From a checkpoint of a small transformer trained on Wikipedia.
Size: 12 layers, 5 heads of 64 (1 for keys and values), MLP 832 SwiGLU, vocabulary 8192, 17.8M parameters.
Each number is 200 + 30 x the weight over its row's rms, rounded and kept within 0 to 999. Layers, rows and columns count from 0. The size before them is the row's rms in percent of the matrix's.

# layer 8 MLP down (transposed), 832x320, rms 0.0846, rows 462-519, columns 280-319
099,173,211,153,199,148,241,218,209,224,193,218,214,188,162,237,256,175,181,215,170,198,208,234,174,166,184,228,240,216,209,211,181,168,186,221,182,220,225,232,195
099,215,141,219,204,224,128,235,231,171,208,208,210,185,202,210,190,206,170,177,234,188,198,205,229,253,235,230,191,210,216,165,228,203,178,188,204,163,195,216,213
094,220,188,189,219,255,188,204,146,240,224,174,219,215,223,239,218,216,182,191,219,247,247,177,202,234,219,178,231,198,241,194,186,224,183,171,220,199,201,200,219
103,207,202,216,195,178,189,212,149,210,225,164,195,249,216,208,173,183,161,224,223,133,217,194,171,263,187,225,223,202,176,252,146,181,153,167,179,214,198,255,149
098,213,173,169,226,224,214,197,195,203,203,178,204,195,249,184,249,196,224,215,223,240,198,189,222,177,216,226,224,224,194,249,174,181,143,233,179,178,264,199,217
096,205,142,229,151,136,161,208,202,222,208,236,183,248,174,243,158,154,195,134,204,190,204,174,161,199,230,174,195,206,174,176,209,207,195,205,199,232,206,255,212
105,199,238,191,205,254,197,194,169,199,213,197,180,182,139,262,181,128,203,237,181,216,204,246,188,175,163,173,230,159,173,239,192,223,218,250,216,179,203,190,196
096,179,227,202,179,191,205,212,224,231,229,213,169,269,223,195,188,222,205,190,215,259,135,148,189,236,211,163,215,146,216,215,259,180,240,242,215,189,187,164,242
100,181,198,185,211,159,222,177,181,212,220,177,212,149,252,178,213,180,170,195,185,147,227,228,164,200,201,179,196,223,220,239,205,175,148,168,146,172,213,175,167
095,196,171,264,142,240,196,192,175,187,193,186,208,204,187,177,179,208,186,160,201,212,206,265,178,194,221,244,246,225,189,140,165,233,186,242,182,263,215,199,220
096,260,226,199,224,222,169,201,168,188,192,173,259,193,216,230,186,174,189,183,204,212,152,280,170,222,175,234,168,164,212,183,233,185,183,165,182,218,180,211,191
103,217,155,181,219,230,206,183,190,182,205,142,203,216,153,188,189,181,197,238,170,194,160,218,184,195,249,204,227,217,176,170,238,214,211,189,166,204,225,205,185
099,212,208,171,190,197,204,208,258,198,201,189,175,200,184,216,215,246,184,209,217,159,228,307,186,187,179,210,216,225,173,246,223,185,182,200,182,214,169,233,198
103,183,213,212,254,249,234,151,212,238,213,307,143,232,245,191,238,268,189,213,213,196,203,180,159,244,224,211,200,222,265,192,180,187,140,244,210,183,230,228,213
105,200,205,250,248,238,201,180,201,227,197,204,207,254,208,203,187,227,128,173,167,217,228,253,194,172,216,191,193,218,217,207,164,163,198,154,207,216,226,204,162
102,226,199,179,212,179,193,184,172,229,212,170,217,142,253,263,224,167,225,233,211,212,231,208,229,185,185,211,187,181,212,221,217,203,244,268,203,161,229,191,159
105,242,170,180,227,185,207,236,197,230,210,205,181,166,204,175,247,181,164,185,147,219,197,247,211,165,168,261,176,209,177,180,241,263,198,173,205,173,227,198,255
099,203,198,265,222,209,200,280,202,214,179,216,218,155,199,205,235,211,274,215,181,234,209,185,169,178,199,192,183,234,169,208,215,189,234,197,137,217,201,223,207
102,207,194,239,170,161,138,173,228,149,209,200,259,165,260,181,246,189,207,187,246,140,249,232,197,173,165,190,212,238,251,206,134,228,201,181,219,211,138,286,177
095,196,142,209,198,228,190,206,209,185,196,144,219,200,173,198,218,261,215,121,177,183,243,269,189,218,158,174,189,174,156,187,221,256,154,234,195,196,225,210,207
101,161,207,198,174,218,196,170,245,144,232,201,210,184,170,171,242,177,169,198,214,191,194,192,171,211,171,156,222,145,210,217,174,183,237,225,197,227,217,195,199
103,174,215,155,191,193,185,171,154,162,189,150,224,208,280,206,202,185,143,248,202,209,222,191,244,198,180,194,136,222,200,198,216,182,210,206,146,218,227,276,174
104,185,173,243,156,204,249,188,190,184,272,221,190,228,194,211,218,233,182,217,151,153,221,224,238,210,230,251,252,209,179,216,150,225,192,202,180,205,251,217,183
107,222,234,183,177,180,211,180,169,217,145,264,202,212,177,205,181,214,197,181,229,219,256,200,163,194,206,181,212,213,229,122,187,180,206,190,223,209,201,202,252
092,223,196,194,202,162,227,218,223,215,138,178,226,220,198,203,168,190,199,225,181,207,213,198,256,178,224,209,224,197,205,177,207,176,216,171,237,190,248,217,204
098,223,235,218,219,194,208,189,164,178,235,169,148,212,214,244,167,197,272,210,179,197,202,167,125,184,167,247,178,190,157,133,198,187,160,178,187,176,212,187,183
086,179,194,182,179,231,146,188,232,207,212,161,237,261,215,219,226,180,188,178,215,176,160,192,138,176,252,178,183,222,217,245,220,233,265,208,193,235,187,217,195
103,201,188,170,226,184,204,164,163,221,192,208,238,210,229,168,193,194,193,193,251,180,230,222,173,161,203,166,296,209,196,209,230,166,179,172,209,179,187,221,181
103,213,158,184,134,220,183,197,204,197,258,185,175,225,194,172,225,264,194,197,179,196,212,237,189,158,271,226,226,256,178,220,239,192,219,157,182,221,189,187,190
100,179,242,176,162,245,219,224,203,165,232,141,224,180,251,235,233,149,170,171,230,160,207,150,241,209,198,225,195,234,185,175,145,201,232,215,184,209,216,200,237
101,184,178,141,223,162,212,193,164,206,205,247,221,205,181,194,164,226,211,152,158,203,179,204,164,199,174,188,166,260,236,188,206,172,209,162,193,212,181,189,212
102,212,205,188,223,173,224,231,162,183,186,189,208,153,167,190,196,223,206,217,206,263,197,162,173,185,207,150,173,254,210,184,200,204,192,178,266,182,207,176,155
107,190,174,238,200,202,243,208,188,263,255,187,189,153,218,229,198,216,249,206,207,208,230,225,215,208,169,255,212,198,216,215,195,199,175,174,203,195,205,147,216
108,230,217,166,216,205,206,209,222,202,209,226,188,211,195,169,155,206,220,223,215,178,268,257,219,227,146,183,119,209,215,189,219,244,162,167,175,187,156,281,173
098,230,268,236,144,148,185,194,201,222,203,218,189,229,213,171,186,239,201,202,260,236,189,230,263,231,227,176,190,239,196,220,225,97,182,216,195,223,207,180,230
098,199,190,217,136,189,224,224,201,246,154,217,171,236,178,167,158,212,161,206,237,215,274,217,188,190,175,190,178,185,188,224,236,226,160,174,227,241,203,268,174
100,240,201,214,230,184,215,226,133,207,193,162,213,173,234,211,129,207,236,223,217,228,197,258,164,208,186,180,177,203,233,265,222,200,172,183,206,131,215,182,227
094,165,189,147,224,227,186,185,207,194,224,225,237,208,210,219,205,160,223,213,203,203,252,244,194,137,215,196,189,212,124,204,186,195,230,193,201,187,195,253,182
100,206,222,203,213,192,187,228,241,189,249,187,198,164,194,154,189,212,163,155,233,246,180,229,147,206,228,199,158,160,201,179,193,212,233,208,159,231,213,178,153
104,224,183,229,175,163,224,202,201,213,204,189,186,204,192,253,244,195,216,200,184,225,175,183,208,220,140,175,180,152,202,151,201,154,198,217,177,237,267,202,223
096,181,171,190,181,205,206,226,187,204,201,203,223,175,241,183,182,162,182,198,202,168,171,159,236,148,241,240,155,174,203,210,163,185,184,204,174,203,217,179,229
096,203,219,197,252,228,198,186,162,218,207,199,155,159,197,187,235,231,199,245,174,208,217,207,203,196,153,193,206,254,175,177,191,166,252,146,164,222,214,214,229
105,177,200,196,261,186,170,217,228,199,251,179,238,208,199,191,212,214,155,196,211,199,263,232,187,190,152,236,236,199,165,203,212,249,189,225,163,230,228,237,159
088,204,177,233,239,106,236,205,240,267,158,201,212,228,218,172,159,224,244,172,218,194,167,197,200,210,248,164,163,185,181,225,161,240,187,217,214,172,128,203,202
101,228,221,204,214,166,200,169,197,177,196,220,200,122,174,199,222,177,185,149,199,192,188,198,152,145,211,207,261,254,219,226,213,197,185,257,197,203,251,165,201
099,166,187,188,220,192,154,189,168,180,191,210,207,246,159,228,149,191,197,174,212,178,255,174,232,174,173,120,226,183,229,234,222,214,168,247,201,219,170,211,260
097,204,203,204,207,191,224,178,154,181,227,209,181,266,223,228,210,235,222,192,161,171,180,228,201,200,152,193,220,208,194,205,237,268,180,213,202,222,222,231,212
105,273,209,174,193,195,174,251,185,246,168,201,178,225,213,155,249,218,217,242,178,188,212,225,183,236,182,177,219,267,202,250,179,185,189,180,262,226,192,238,209
104,201,193,202,193,233,205,260,222,218,203,126,179,246,200,140,162,187,142,116,225,198,229,213,163,196,232,233,204,199,189,210,188,209,201,263,192,210,172,222,207
096,164,226,227,163,221,183,232,183,182,245,204,191,218,210,168,224,220,186,204,208,242,207,224,155,203,229,221,208,215,149,190,135,194,141,169,226,241,211,204,189
101,250,203,200,227,251,220,252,208,200,189,185,190,198,212,211,206,147,252,160,266,207,201,163,169,174,192,214,191,197,219,167,176,212,180,197,176,139,216,213,255
106,163,189,189,204,222,175,188,153,249,144,185,215,185,208,227,229,164,165,190,237,207,238,193,195,187,187,196,226,165,237,214,188,218,148,168,190,184,207,144,190
107,203,248,196,151,262,251,214,211,206,179,264,183,207,162,173,231,243,221,195,226,205,206,219,156,199,256,168,202,201,244,172,261,191,193,195,174,180,214,231,165
102,169,220,215,305,163,192,180,247,230,198,155,231,212,179,203,236,243,271,261,173,194,269,217,204,195,202,189,195,207,194,209,209,212,221,187,184,146,198,215,250
103,206,173,175,161,192,256,195,207,190,251,188,206,195,178,220,158,245,195,153,206,182,191,175,184,182,176,165,215,183,202,217,210,210,206,158,200,210,208,246,153
097,180,162,221,211,217,208,208,165,193,216,157,135,201,255,163,224,206,180,184,201,168,176,270,251,180,214,162,217,237,177,235,177,243,257,209,226,209,163,240,144
101,226,190,241,198,182,178,194,148,229,173,205,216,215,193,286,124,166,236,219,206,222,234,227,225,196,193,262,244,189,175,172,151,225,228,172,203,213,193,160,209
097,185,191,202,218,169,192,180,190,213,223,216,188,210,210,199,218,188,204,183,163,165,254,196,187,184,225,229,261,162,144,207,143,211,198,236,163,233,213,170,193
# layer 8 MLP gate, 832x320, rms 0.0644, rows 463-520, columns 280-319
102,268,225,221,122,174,147,186,153,128,232,160,174,248,187,157,222,193,154,182,220,168,279,176,210,207,201,225,209,152,231,222,170,158,196,191,199,202,172,261,193
106,241,210,204,178,182,189,206,165,223,229,173,221,178,213,179,198,198,170,226,207,203,156,185,244,168,207,155,220,228,183,211,177,218,180,205,193,273,150,151,142
097,151,204,201,222,222,201,227,216,168,207,187,191,136,201,218,168,209,169,206,223,187,182,144,228,181,183,240,230,148,225,168,213,216,238,281,193,192,225,142,186
098,183,196,209,215,184,245,243,188,233,213,208,174,218,210,243,177,143,175,184,243,145,189,210,230,195,201,223,211,172,233,216,149,153,195,176,194,216,202,232,224
092,225,243,229,188,184,237,183,202,181,239,230,211,212,244,166,190,216,254,216,285,220,190,180,212,223,183,195,177,166,209,184,188,159,194,163,205,217,162,163,203
104,199,216,182,207,222,175,219,211,193,158,242,154,201,230,200,215,223,217,195,177,214,208,171,197,247,225,198,199,185,169,198,173,241,219,205,220,175,196,196,242
089,222,155,158,215,196,234,187,168,194,174,216,247,175,211,234,208,185,170,253,237,143,249,259,231,197,185,183,239,236,235,150,164,180,177,210,199,177,225,238,146
105,203,198,207,222,216,140,211,175,215,185,206,207,205,224,237,210,225,186,207,205,191,128,237,247,191,175,179,200,242,173,236,194,234,242,217,192,210,243,203,178
098,240,180,247,150,240,221,241,169,178,186,186,132,179,205,166,215,170,183,202,147,202,240,215,204,224,168,205,208,193,202,199,157,258,192,216,136,189,247,190,206
095,161,191,189,151,200,193,225,264,261,169,203,195,174,106,164,202,193,218,192,151,198,203,287,207,194,194,217,204,192,190,234,196,209,244,180,215,201,209,188,196
102,194,228,197,205,204,282,238,160,235,183,183,207,201,203,178,192,260,162,203,167,185,201,235,172,222,223,193,209,219,235,166,223,216,178,217,195,215,152,198,207
094,167,212,225,204,196,149,178,193,218,212,225,203,220,212,206,220,208,188,213,165,220,186,171,225,195,200,187,199,149,240,143,211,197,183,202,200,225,191,193,169
112,168,234,209,208,236,210,182,178,250,180,211,218,202,191,136,223,252,206,217,206,197,151,189,180,239,224,205,225,192,207,212,169,204,210,198,176,238,224,184,258
104,226,121,178,212,234,174,185,239,212,195,157,176,215,237,199,232,207,208,180,110,189,156,202,169,198,177,229,206,201,199,165,220,213,199,186,194,173,239,181,192
105,216,143,219,176,193,199,251,179,209,172,246,166,268,215,202,186,196,195,140,253,191,198,198,244,184,237,176,272,193,168,159,190,218,172,185,226,207,188,250,219
101,245,190,197,211,194,230,193,163,221,167,262,214,216,266,139,209,211,242,188,148,196,191,198,151,220,217,169,181,165,166,188,185,195,256,185,224,189,163,218,176
101,206,225,234,229,174,163,213,173,172,193,231,213,182,164,159,219,163,206,218,232,224,217,148,216,268,187,160,172,151,200,210,184,189,195,157,198,182,184,216,199
102,229,248,249,209,197,195,212,149,206,219,197,179,217,165,200,182,193,190,206,212,163,166,219,224,196,215,182,228,206,230,214,188,182,187,184,177,201,212,214,235
090,189,259,189,198,196,249,210,179,176,207,230,228,175,245,200,204,184,205,268,254,166,224,153,207,199,186,208,196,177,202,176,201,169,203,172,217,169,198,207,193
102,171,192,193,189,177,237,195,266,149,249,198,287,219,214,224,240,227,230,158,187,203,243,201,161,177,190,186,251,147,178,193,164,178,207,209,178,181,191,185,227
101,197,189,245,180,181,184,201,214,187,267,194,197,165,257,235,239,187,191,208,233,161,199,210,226,225,235,217,169,200,224,188,238,239,168,203,207,157,202,209,214
099,233,204,191,193,173,215,210,127,198,191,213,153,163,173,186,175,231,218,272,191,208,189,161,162,254,231,210,167,270,176,257,180,252,189,172,226,244,208,237,169
105,151,165,190,213,202,247,193,159,190,246,190,230,213,241,231,204,211,212,218,274,218,152,188,175,227,146,181,212,185,221,225,153,181,172,199,220,182,199,199,239
098,224,122,178,230,218,161,210,170,218,191,227,215,187,224,226,189,234,160,219,229,181,145,169,222,256,208,214,178,191,188,241,225,266,216,206,181,221,179,203,153
095,181,165,209,184,214,206,206,184,207,218,239,266,223,171,225,234,258,230,195,237,149,193,151,183,172,252,171,237,202,267,160,221,221,190,219,189,147,207,270,238
099,212,196,164,155,195,216,216,218,230,181,191,150,219,218,234,211,187,221,163,180,201,199,228,168,182,220,218,219,230,199,218,150,222,210,182,236,184,203,234,195
102,219,187,209,218,208,161,256,191,164,195,211,153,190,174,227,201,173,195,247,182,246,213,163,201,203,184,191,201,193,175,209,208,237,213,293,202,240,204,217,214
105,218,212,222,208,201,260,255,182,264,185,189,192,234,151,193,222,229,256,218,251,211,171,158,245,207,191,158,214,194,229,163,262,170,244,173,201,198,250,188,197
096,187,231,213,119,184,165,156,221,253,181,229,148,215,179,190,224,226,184,149,180,237,168,220,159,191,190,179,225,152,189,147,202,175,253,243,213,256,215,187,219
101,219,240,178,235,196,194,252,205,208,209,201,159,203,249,202,213,168,195,146,229,226,189,184,157,185,292,228,227,177,168,204,235,152,212,192,227,199,232,197,225
103,144,177,172,203,248,187,233,187,252,174,246,160,211,235,226,220,177,219,186,198,210,170,189,213,203,212,195,183,182,212,220,182,219,197,200,135,203,261,210,214
102,220,224,217,195,216,179,149,221,244,207,206,181,197,197,241,221,169,153,248,219,238,197,175,246,206,196,200,208,223,187,180,233,222,220,189,248,223,144,215,222
102,148,207,165,156,206,187,147,191,199,167,197,216,193,273,177,214,213,216,259,226,190,173,201,198,231,250,250,207,208,183,225,149,223,206,234,197,242,189,171,196
101,152,199,195,219,214,169,246,217,175,197,174,230,200,199,223,225,163,183,217,195,214,171,122,152,132,220,173,292,192,211,227,176,215,200,207,232,211,227,227,211
091,175,205,219,234,238,217,200,238,198,197,233,216,182,259,210,209,188,243,229,155,173,161,188,210,255,198,199,222,205,157,148,97,220,188,231,183,151,214,176,159
102,183,189,211,234,197,210,174,174,178,212,195,184,212,203,219,170,216,173,223,184,196,212,231,236,204,206,201,227,220,179,181,172,209,175,195,286,173,229,207,187
094,239,193,223,197,182,250,208,178,217,218,197,160,169,253,179,186,226,212,201,180,231,187,164,183,224,176,188,190,225,269,182,181,205,228,177,206,247,204,130,209
104,207,230,169,216,169,219,224,171,164,210,272,232,119,196,195,139,166,178,221,172,210,186,172,179,173,146,200,241,222,250,198,184,231,148,165,210,265,196,170,211
105,257,203,167,172,235,198,167,209,225,228,211,202,195,211,271,191,221,187,191,189,185,161,200,157,164,223,197,223,227,176,178,214,202,203,175,215,192,197,193,226
097,214,181,168,154,268,240,189,213,229,215,215,181,169,239,203,166,154,224,190,247,165,227,185,227,209,232,174,199,199,169,138,230,183,210,233,169,191,269,176,217
092,201,213,267,237,222,165,207,159,265,219,258,231,164,171,203,241,178,203,214,200,217,211,231,203,194,168,181,265,246,185,202,174,183,193,179,229,202,232,241,248
100,215,201,212,241,177,187,247,149,182,172,186,206,170,190,221,235,216,202,180,214,198,150,179,216,228,212,184,226,208,232,204,232,233,204,167,231,202,227,192,246
088,215,189,264,201,196,178,216,220,196,214,236,163,224,161,221,176,228,179,201,177,210,219,208,202,191,231,213,151,172,191,252,196,221,158,259,181,182,200,219,235
100,242,208,209,213,226,185,270,193,205,224,176,210,217,226,177,244,239,208,223,185,172,140,170,181,278,165,199,182,189,200,208,208,201,169,217,163,217,187,215,211
097,183,279,157,198,229,183,223,222,206,195,161,234,224,199,223,193,228,174,190,225,201,176,206,216,250,145,219,239,192,178,206,175,184,190,190,276,205,261,159,188
103,215,207,150,185,164,191,182,251,189,166,246,153,158,161,174,216,202,195,242,166,206,172,144,178,247,190,194,243,228,160,132,190,164,254,185,220,139,252,224,209
102,231,159,193,209,200,155,176,242,271,219,166,217,207,187,286,151,191,136,196,211,222,191,192,224,233,149,155,244,226,224,192,195,205,219,150,209,211,210,194,213
092,191,171,149,166,199,225,211,167,213,198,246,210,204,239,222,183,272,222,177,195,186,187,162,226,215,154,205,190,112,157,174,230,176,209,186,219,197,174,141,141
096,196,178,236,202,194,202,198,163,126,221,206,216,212,182,190,214,193,198,184,180,193,187,157,248,258,202,192,209,206,188,195,239,202,219,231,212,262,212,189,179
097,256,220,165,226,277,232,230,213,230,182,145,236,220,156,227,113,167,200,148,240,207,266,151,171,196,256,126,214,147,199,185,240,198,193,195,243,211,191,204,203
112,170,246,190,226,188,196,152,182,209,172,239,167,140,188,264,153,197,193,178,276,215,252,181,235,189,214,139,241,155,185,181,208,246,211,217,232,165,217,248,240
102,287,217,195,208,207,139,238,205,193,193,252,198,172,204,245,221,239,191,228,171,190,170,217,192,183,203,193,195,225,227,181,183,186,182,174,207,160,200,194,217
100,227,215,226,254,182,237,177,184,207,207,197,197,218,229,226,173,204,216,213,204,190,202,177,217,197,192,177,220,196,180,203,250,170,192,220,206,221,174,248,158
100,200,218,212,193,193,235,163,223,204,225,230,218,194,292,164,202,176,248,257,220,184,228,208,175,195,251,165,192,180,145,163,218,195,178,217,206,214,187,140,210
100,243,215,201,199,194,210,197,159,163,179,237,210,171,115,157,183,175,134,196,186,227,265,172,157,208,199,236,216,178,225,162,147,201,192,215,187,182,165,184,192
098,179,255,224,186,207,218,200,203,195,193,195,183,206,246,215,205,214,220,189,206,200,173,210,138,217,143,187,162,180,180,226,189,250,182,168,183,209,220,175,183
088,256,185,176,194,221,178,169,194,215,164,172,225,176,222,211,148,218,238,268,240,211,181,145,222,195,187,173,180,223,211,222,276,192,230,155,230,222,246,151,203
084,243,201,185,220,253,201,240,158,236,196,209,193,216,171,199,188,213,175,228,194,233,219,206,259,202,188,141,242,189,180,214,191,163,209,220,228,215,243,140,182
# layer 8 MLP up, 832x320, rms 0.0643, rows 463-519, columns 280-319
093,176,246,212,165,208,232,187,161,215,213,209,233,185,220,193,211,195,202,205,141,196,237,161,153,244,223,202,194,178,186,195,171,181,135,211,237,221,234,170,172
095,154,241,228,209,200,239,201,190,135,192,203,227,215,164,143,206,176,188,236,245,199,154,221,207,192,154,206,175,227,222,259,179,215,189,171,174,227,166,197,205
107,212,227,234,227,215,200,213,172,201,238,192,171,176,162,159,230,189,203,229,175,213,199,192,232,194,222,210,200,156,210,170,176,185,226,246,224,172,191,200,211
097,194,214,224,157,196,215,233,212,184,133,223,208,204,235,229,180,213,243,131,190,231,241,201,186,169,211,213,222,176,164,165,200,220,209,142,217,201,185,222,226
101,126,233,258,145,183,240,199,191,184,249,205,242,211,171,191,211,214,262,182,271,237,209,179,171,236,246,186,142,198,177,213,172,148,186,232,232,186,187,173,179
102,158,238,244,181,214,177,229,229,200,196,128,209,199,198,227,177,161,158,203,240,167,214,183,205,171,239,167,170,195,214,175,241,197,208,241,198,245,217,170,179
096,168,218,215,178,189,193,165,252,136,144,176,223,173,168,278,233,191,171,225,219,249,188,212,195,230,193,234,182,203,194,232,190,167,217,188,211,166,213,180,210
100,204,223,258,210,196,204,247,195,177,204,155,159,261,222,161,200,198,165,193,206,166,172,228,192,230,198,182,225,241,224,190,231,206,211,214,172,211,221,179,178
094,311,194,206,168,225,198,265,185,206,180,214,184,188,194,213,207,179,211,166,168,190,252,201,169,240,198,194,206,215,224,256,119,227,241,188,185,174,212,217,223
095,200,254,256,197,177,218,213,211,224,167,189,158,220,210,198,209,222,214,174,184,200,217,238,146,242,204,208,197,193,152,214,166,159,204,178,173,262,234,185,225
099,171,244,180,179,184,179,200,215,184,227,212,214,182,186,188,182,183,188,217,178,192,237,220,190,269,188,149,223,194,282,216,159,125,166,184,162,160,203,228,162
104,183,196,208,178,191,189,212,220,250,179,184,188,175,198,229,213,224,127,206,199,257,244,232,197,151,202,198,178,172,215,189,200,224,192,221,163,258,165,201,228
104,183,216,212,205,197,212,137,238,185,202,183,184,195,215,212,201,214,192,174,193,180,229,235,189,223,190,172,238,235,235,220,171,193,242,167,178,246,194,155,155
100,253,207,186,182,191,160,237,202,175,232,213,190,192,210,156,175,176,227,195,229,200,222,215,189,204,184,255,201,200,152,196,235,200,180,141,200,170,190,209,214
103,225,198,213,144,226,224,172,155,198,188,192,182,224,191,139,167,169,188,164,211,189,243,165,190,194,214,180,226,242,163,198,178,212,180,153,233,206,195,169,215
103,201,181,208,221,182,225,195,184,171,207,185,179,174,170,178,216,182,175,236,214,194,221,157,211,164,232,177,209,230,167,249,176,182,224,200,171,200,211,241,272
100,203,243,223,204,174,211,167,164,185,209,240,219,199,246,254,253,214,202,148,143,256,154,166,253,202,174,230,182,186,162,163,214,208,178,226,242,218,186,184,228
099,206,217,194,205,252,206,248,157,205,208,172,190,228,171,202,188,207,200,163,268,178,219,168,141,149,184,168,200,178,178,196,197,135,192,264,205,201,249,215,190
104,176,241,236,145,161,195,194,173,219,167,174,206,221,188,178,286,149,169,238,210,174,286,206,199,224,172,210,164,225,207,243,218,157,223,198,190,201,206,198,214
097,217,215,209,215,212,181,233,221,184,223,216,170,224,228,248,216,174,225,245,203,239,165,179,187,197,178,197,143,278,272,182,245,225,182,182,232,165,232,195,260
102,161,222,171,142,197,253,180,159,154,168,144,226,177,231,208,171,185,173,279,206,251,208,218,201,231,179,222,160,198,195,203,136,185,191,173,225,188,218,184,178
097,159,188,201,216,218,199,228,213,250,127,198,260,165,202,188,188,228,178,216,230,189,181,200,185,226,189,212,146,159,198,218,159,165,201,206,184,196,177,160,209
107,192,194,166,233,152,204,205,174,182,221,239,205,173,239,191,140,179,220,176,223,213,183,203,186,229,207,172,196,170,218,192,215,179,195,138,226,237,182,230,210
093,223,172,195,214,200,202,158,209,176,190,236,251,171,221,239,210,203,211,194,213,190,229,206,159,198,179,175,201,169,142,225,190,219,179,204,113,198,146,196,261
096,231,195,200,233,201,246,200,202,182,213,258,192,190,195,139,243,219,167,235,182,184,259,204,162,245,178,232,164,178,180,166,200,186,200,163,222,219,182,150,159
089,176,268,251,197,161,237,192,241,168,211,265,125,144,178,167,222,207,200,161,188,219,239,220,207,226,207,226,170,171,187,170,245,178,237,193,205,216,200,193,175
100,206,183,197,188,234,170,211,185,176,121,167,185,205,239,181,240,235,222,260,191,199,199,204,216,209,206,203,165,194,229,203,204,198,262,184,213,211,213,202,179
103,188,221,174,210,176,208,211,222,235,176,233,162,211,193,165,194,174,218,212,235,235,185,156,233,189,199,213,199,246,182,187,201,174,233,152,176,183,189,233,197
094,231,236,216,170,218,157,219,212,156,228,188,236,178,209,213,190,168,177,165,181,258,198,190,209,138,219,154,207,188,211,179,181,207,195,214,271,161,209,225,182
098,162,200,254,211,145,218,169,243,173,226,137,227,148,249,177,170,224,206,224,163,198,165,187,206,236,207,238,198,226,211,264,138,190,185,200,233,176,144,229,183
113,250,213,183,182,195,211,195,159,215,199,218,204,141,140,228,198,190,162,172,165,195,227,168,244,243,201,170,177,183,201,194,223,260,233,195,252,210,217,137,198
109,188,184,189,171,209,207,238,224,225,188,180,180,188,185,163,180,216,209,191,232,217,189,218,178,190,176,210,176,219,171,154,246,209,145,178,183,187,142,238,199
109,241,191,166,166,142,221,229,242,202,223,207,251,207,204,224,216,159,262,232,212,168,204,192,168,243,165,241,169,188,227,250,231,259,146,159,200,248,225,266,232
097,161,179,186,222,238,198,156,193,211,213,233,183,158,194,298,180,199,233,217,213,185,185,207,228,184,161,236,180,151,204,243,213,219,206,187,164,216,204,199,233
100,160,219,220,179,192,219,207,250,233,194,243,222,212,235,191,207,177,219,191,140,159,211,204,182,208,257,242,204,227,109,150,165,203,240,177,224,176,120,197,162
096,173,213,224,195,228,200,209,281,184,255,159,244,188,196,194,238,250,181,206,235,168,174,198,220,228,262,165,155,226,187,221,159,178,182,216,220,253,155,175,173
105,174,206,210,176,157,206,190,220,228,147,192,169,181,224,194,208,197,213,199,176,245,207,147,178,193,206,221,185,220,190,147,227,227,264,175,183,222,176,166,226
098,175,195,137,148,201,224,247,218,234,210,243,205,164,251,159,184,176,242,154,203,199,240,179,216,188,217,204,203,136,170,157,197,206,218,211,160,254,118,243,152
101,196,171,253,203,218,215,224,233,157,212,199,250,159,206,203,169,242,82,204,180,194,237,237,213,169,190,121,217,176,219,180,208,219,236,196,196,198,166,226,185
096,176,194,186,199,153,210,212,227,200,245,133,249,145,171,209,166,172,185,200,216,251,241,229,219,209,181,175,188,263,187,187,227,191,184,227,186,251,200,188,183
105,243,260,186,234,193,264,229,151,159,209,227,148,235,215,221,194,230,199,221,185,132,224,177,205,207,199,227,201,217,234,152,243,228,205,161,169,204,212,191,147
100,176,214,254,202,191,187,187,154,217,228,212,230,209,247,183,177,224,242,214,216,211,226,222,242,161,214,185,182,175,210,256,213,196,152,212,223,188,192,234,173
086,208,180,226,176,290,212,209,172,169,211,199,232,185,194,192,265,224,203,193,205,215,200,237,229,199,170,190,195,232,172,209,182,180,247,199,223,222,215,190,204
102,158,229,181,224,205,179,256,217,198,192,128,185,171,189,201,213,200,183,261,229,263,185,113,156,270,136,228,218,200,207,173,203,208,202,243,219,175,195,202,217
098,154,237,217,206,149,197,174,228,207,186,240,225,253,210,241,197,219,220,184,220,245,192,232,180,171,199,195,205,170,214,201,172,196,173,217,173,231,158,209,217
104,181,221,175,181,168,158,213,219,170,226,233,185,162,201,182,248,145,167,186,199,209,177,171,172,204,165,209,231,220,199,180,249,273,248,167,236,152,229,240,183
100,215,171,215,211,214,212,233,215,175,204,169,235,228,214,214,192,204,245,247,194,262,149,198,184,208,176,172,223,254,182,214,240,156,204,180,230,248,224,179,193
108,150,223,152,123,211,231,279,233,245,195,185,174,212,155,198,194,264,185,115,178,183,190,199,189,215,219,194,156,163,152,175,224,200,214,259,167,218,175,207,164
093,185,180,197,181,197,153,261,186,185,187,183,230,234,210,254,221,218,171,231,217,156,285,231,212,168,192,192,167,147,200,236,204,225,149,181,209,218,171,213,193
096,156,198,140,260,199,206,235,215,180,167,217,186,215,193,193,182,199,205,204,224,182,200,165,194,229,181,229,207,222,205,239,218,214,204,230,237,204,192,166,180
101,174,194,180,208,207,253,170,188,180,146,172,194,175,227,212,267,177,227,213,201,207,214,210,198,239,254,269,148,191,150,183,151,224,253,209,208,203,178,198,214
103,249,203,207,225,170,176,161,159,229,237,223,180,163,207,160,150,164,228,197,179,229,205,183,188,217,154,122,176,217,211,244,185,244,175,229,181,241,228,202,230
102,155,208,227,274,186,187,217,225,216,124,214,209,229,184,163,205,225,161,214,174,193,217,153,236,234,200,264,212,183,216,271,245,191,208,167,214,242,134,196,231
098,186,242,182,178,179,200,138,237,243,170,187,195,271,147,225,204,230,170,148,197,228,228,235,207,216,198,280,211,201,175,210,181,258,217,212,244,153,251,244,222
102,222,163,212,211,204,222,252,207,163,246,156,196,192,176,140,237,171,263,216,197,185,190,216,190,187,155,171,231,269,184,206,228,188,145,177,204,220,207,250,200
099,157,158,190,141,257,170,221,240,216,169,186,166,192,156,241,181,194,202,183,217,222,213,197,234,213,216,192,213,277,198,189,241,183,219,207,189,232,203,256,218
099,193,194,243,173,205,192,178,219,241,182,242,204,205,190,201,169,201,216,243,207,197,202,172,193,221,180,154,165,205,199,236,211,171,174,176,176,226,191,155,191